{"init_std_o": 0.00962, "init_std_down": 0.00962, "decay_fraction": 0.675, "decay_shape": "sqrt", "seq_len": 1024}
Each number is 500 + 40 x the weight over its row's rms, rounded and kept within 0 to 999. Layers, rows and columns count from 0. Numbers have three digits each. The size before them is the row's rms in percent of the matrix's.

# layer 2 attention key, 96x96, rms 0.0928, rows 72-95, columns 0-95
063:506466473509520473523512479538409567456520477519503488445523517491428477529466510487432488465482492507469552523490464423425547473497559431476522581471549484518508494499523518496480493560489432515515384568519520486436516499498572418460506525505466497412558470514490452497429470540527535482
123:494459497529507449511512479516583507491447517523554527423505497511463509478446488537442520481531443510516488516514424560470544499488508483543441535517515523460516532530557494536556478518547435566539453536460436545470499464528547542387399533451476487435532496563495494550490430467491521449
035:486502476520424483516511507479507471516487469477549486522536469466593467469495504501457482467491483444510395460545522574582416543433461565553441462534490527470520507506485495533492499454512555545475537476478434467529502606515482534475468506475441480561455547488490541407524535497442506516
078:543538506515518471553495483477536494499546465519545466491425542476478488548409498481470558396509505478492509493548471584487503525506468441485512532478581508505570579507533467445458479441542531556510422552546481517502530510520551525395406456475502543496484540475499554458482496531523490514
051:561518549466529509566547507517518525610540530541480530521439527535524479511503531535501548515504443616500480487540469556500461564522474464519530481522470497467522516501459466524481492444530524544463480445457509469574539471539463523515495430486577543509441521419550528506583499427505484553
134:483416474468484458550538455540469567442503496487467535477523450515452471544483500583486471531490509490483498534501516525480534488445500518452491467529462437506494476539394534569529530513529477468442503408488482501478521427542586470612516520554498430499527482509453493487484568488441534539
129:503464479510458456560492514468539483508456496512488453550470491544586532479468511568452529489456491461449449543569502516532509525426486522534501498480522497573451558523504528511520477513517541470484468548499563438507528534497607591421470484386497517467483542505521544459529565517567502524
102:474551449487519469500492551501477485461472496454430468516491506480473541499563504529476506500469493510461598509439531485444550497547492523471610441491493487514442408525517484479503493559485452497543505453564500492474456422479514489566631472519506557429577510545473473487454502498531522507
071:491550436460473483454523506433558525506442489433489574533488501527454441457458419568569453489561577497526457512423548538479498485445482495447512470494406493549522509474519522569491504522423489474501551519497482551493460551468483567466547497511458497500507493519470535535532444530436484510
091:521545522516486510539531515483477511604528493460494510546480526450512496489484507559515523541506492578510435450513535573546405538516461502492510501492500501489503536498487472524426494474491556554456558468490515478547511565520459465507510445477508531544417537438523573503647513442495492564
075:536532531499511531502535480461464459568557474510473521545441536453563514505472484463493553506545479571515475432483488577500451555509442450523525494497472479459531509447505444497465508477487580540475493444461489471580517542553470499525466442449497563504436507464554564564603475475499469563
066:452472466512490467494434525508518543442446511507512472456558461513426496503528491536553471506456495413481539548531542419497492478453551567483480503482508511547444488527512593500533467514510480426493539563557534486444468508438503505494567541513476441506543519505457422458405536550518526441
099:546490517483559443571516536537534484553461500433464526531509521530525551514489515521537479520562471515506420476485471384509526499536469579440567515507461482511498515551469508449494542518503452461485521563510529479498521381454499522637508559540521487462566534492481470502490509519498493486
114:562458456513452515491488531488509507460512465498581487403569471463482417520491495499458554470533456485558466515514449431511455464466483498562418492548456542525521453479476508485446542472509518549545517467540441553544467493462497495482544516491513407576500503506407493493478474409457491513
105:451440481472517422517455530496491562452447481493483516524512485554479518506481477501537478485444535416484544549488517420446551458484545529457514502489535514558461497516547551496510449530485444462528455564546539495461481481454548553489541551538451463471572520536464398492412517570508524460
096:537506481476528557480565456521582510496518513583463517467503479520567474510547536479417498492458458500490578508568472478495569507479541524604459491522612496493544542473490463519502470486491487547501449502428487529529497459459514570397462502479550501511505431532504460518465533448468480502
138:508588531524525526533529529517451516574552487510434489517476542496540558558503496506517519531494452567533472375502535507517459562509495503495528526475528450438503500509545445467510469461483597545453524487488481501549540477515420471589527480484508565500500492418539567511535490498475426531
114:471487510470461430530513477536522464482527443485503497512490446550494511456519468485566526467426455452471508483520556594548489531506492490577453463514535456489515448486540526555552432481498531468476468413492510491573488547536566496528511431566426498503478475542571465551483566543465568483
212:485470457482512469469476507519514511414455516507504480451547470493451508538526476468503456460464516429481536553485473474461548463480544536468508514518565476538461464535509566479544484531459460453506490558543518533396452460451517492492521542538454438473587485554476427490387514562516551440
140:471593496510516599442516520525532500559507503476524456528496477503522466525546500480565514534462517538520473510502509542604449521469484533535434487526450506458500535501475484483519499476563523548503577450454458575544474487521395492433443525471477479558503527484535530444571467453452437487
154:551534548497490529529528506484460485638562474491482503560459530522522495480507517524479553531509486592509485468511516555519451549521471490515518487525445482482483503472497460500448512460508546543487494433492504495578530494527481476541506439497540562496448522413540563507635497418492484559
097:515474593569543534497521545475499461543497524562504492466512469442553494537505534459463550462493450586547478410510457518514485556547517499552514526494490456478501496500494540512508549427565528591485547473504538529525504532484421538451564451448537499527425444469471455533536473482457465535
119:474429518433514476535465506509569464499504548544531447395464501475488455459486517465519548546522515584532483480505494503504496509482508444495477495518427497458475505512552476458545550499471605500544543425548496485537511488556455484533430491500520537449547465513502521569489637486522526479
116:498483527460452476447536470526535486516464493428513513498481446437475561511499480565493537480416458519516478501499539510530476441513519459529487444499518446530500490569523438440476506475463520576511392431535557593509487570473484545439448531407500485466429473534499535497508448510481504516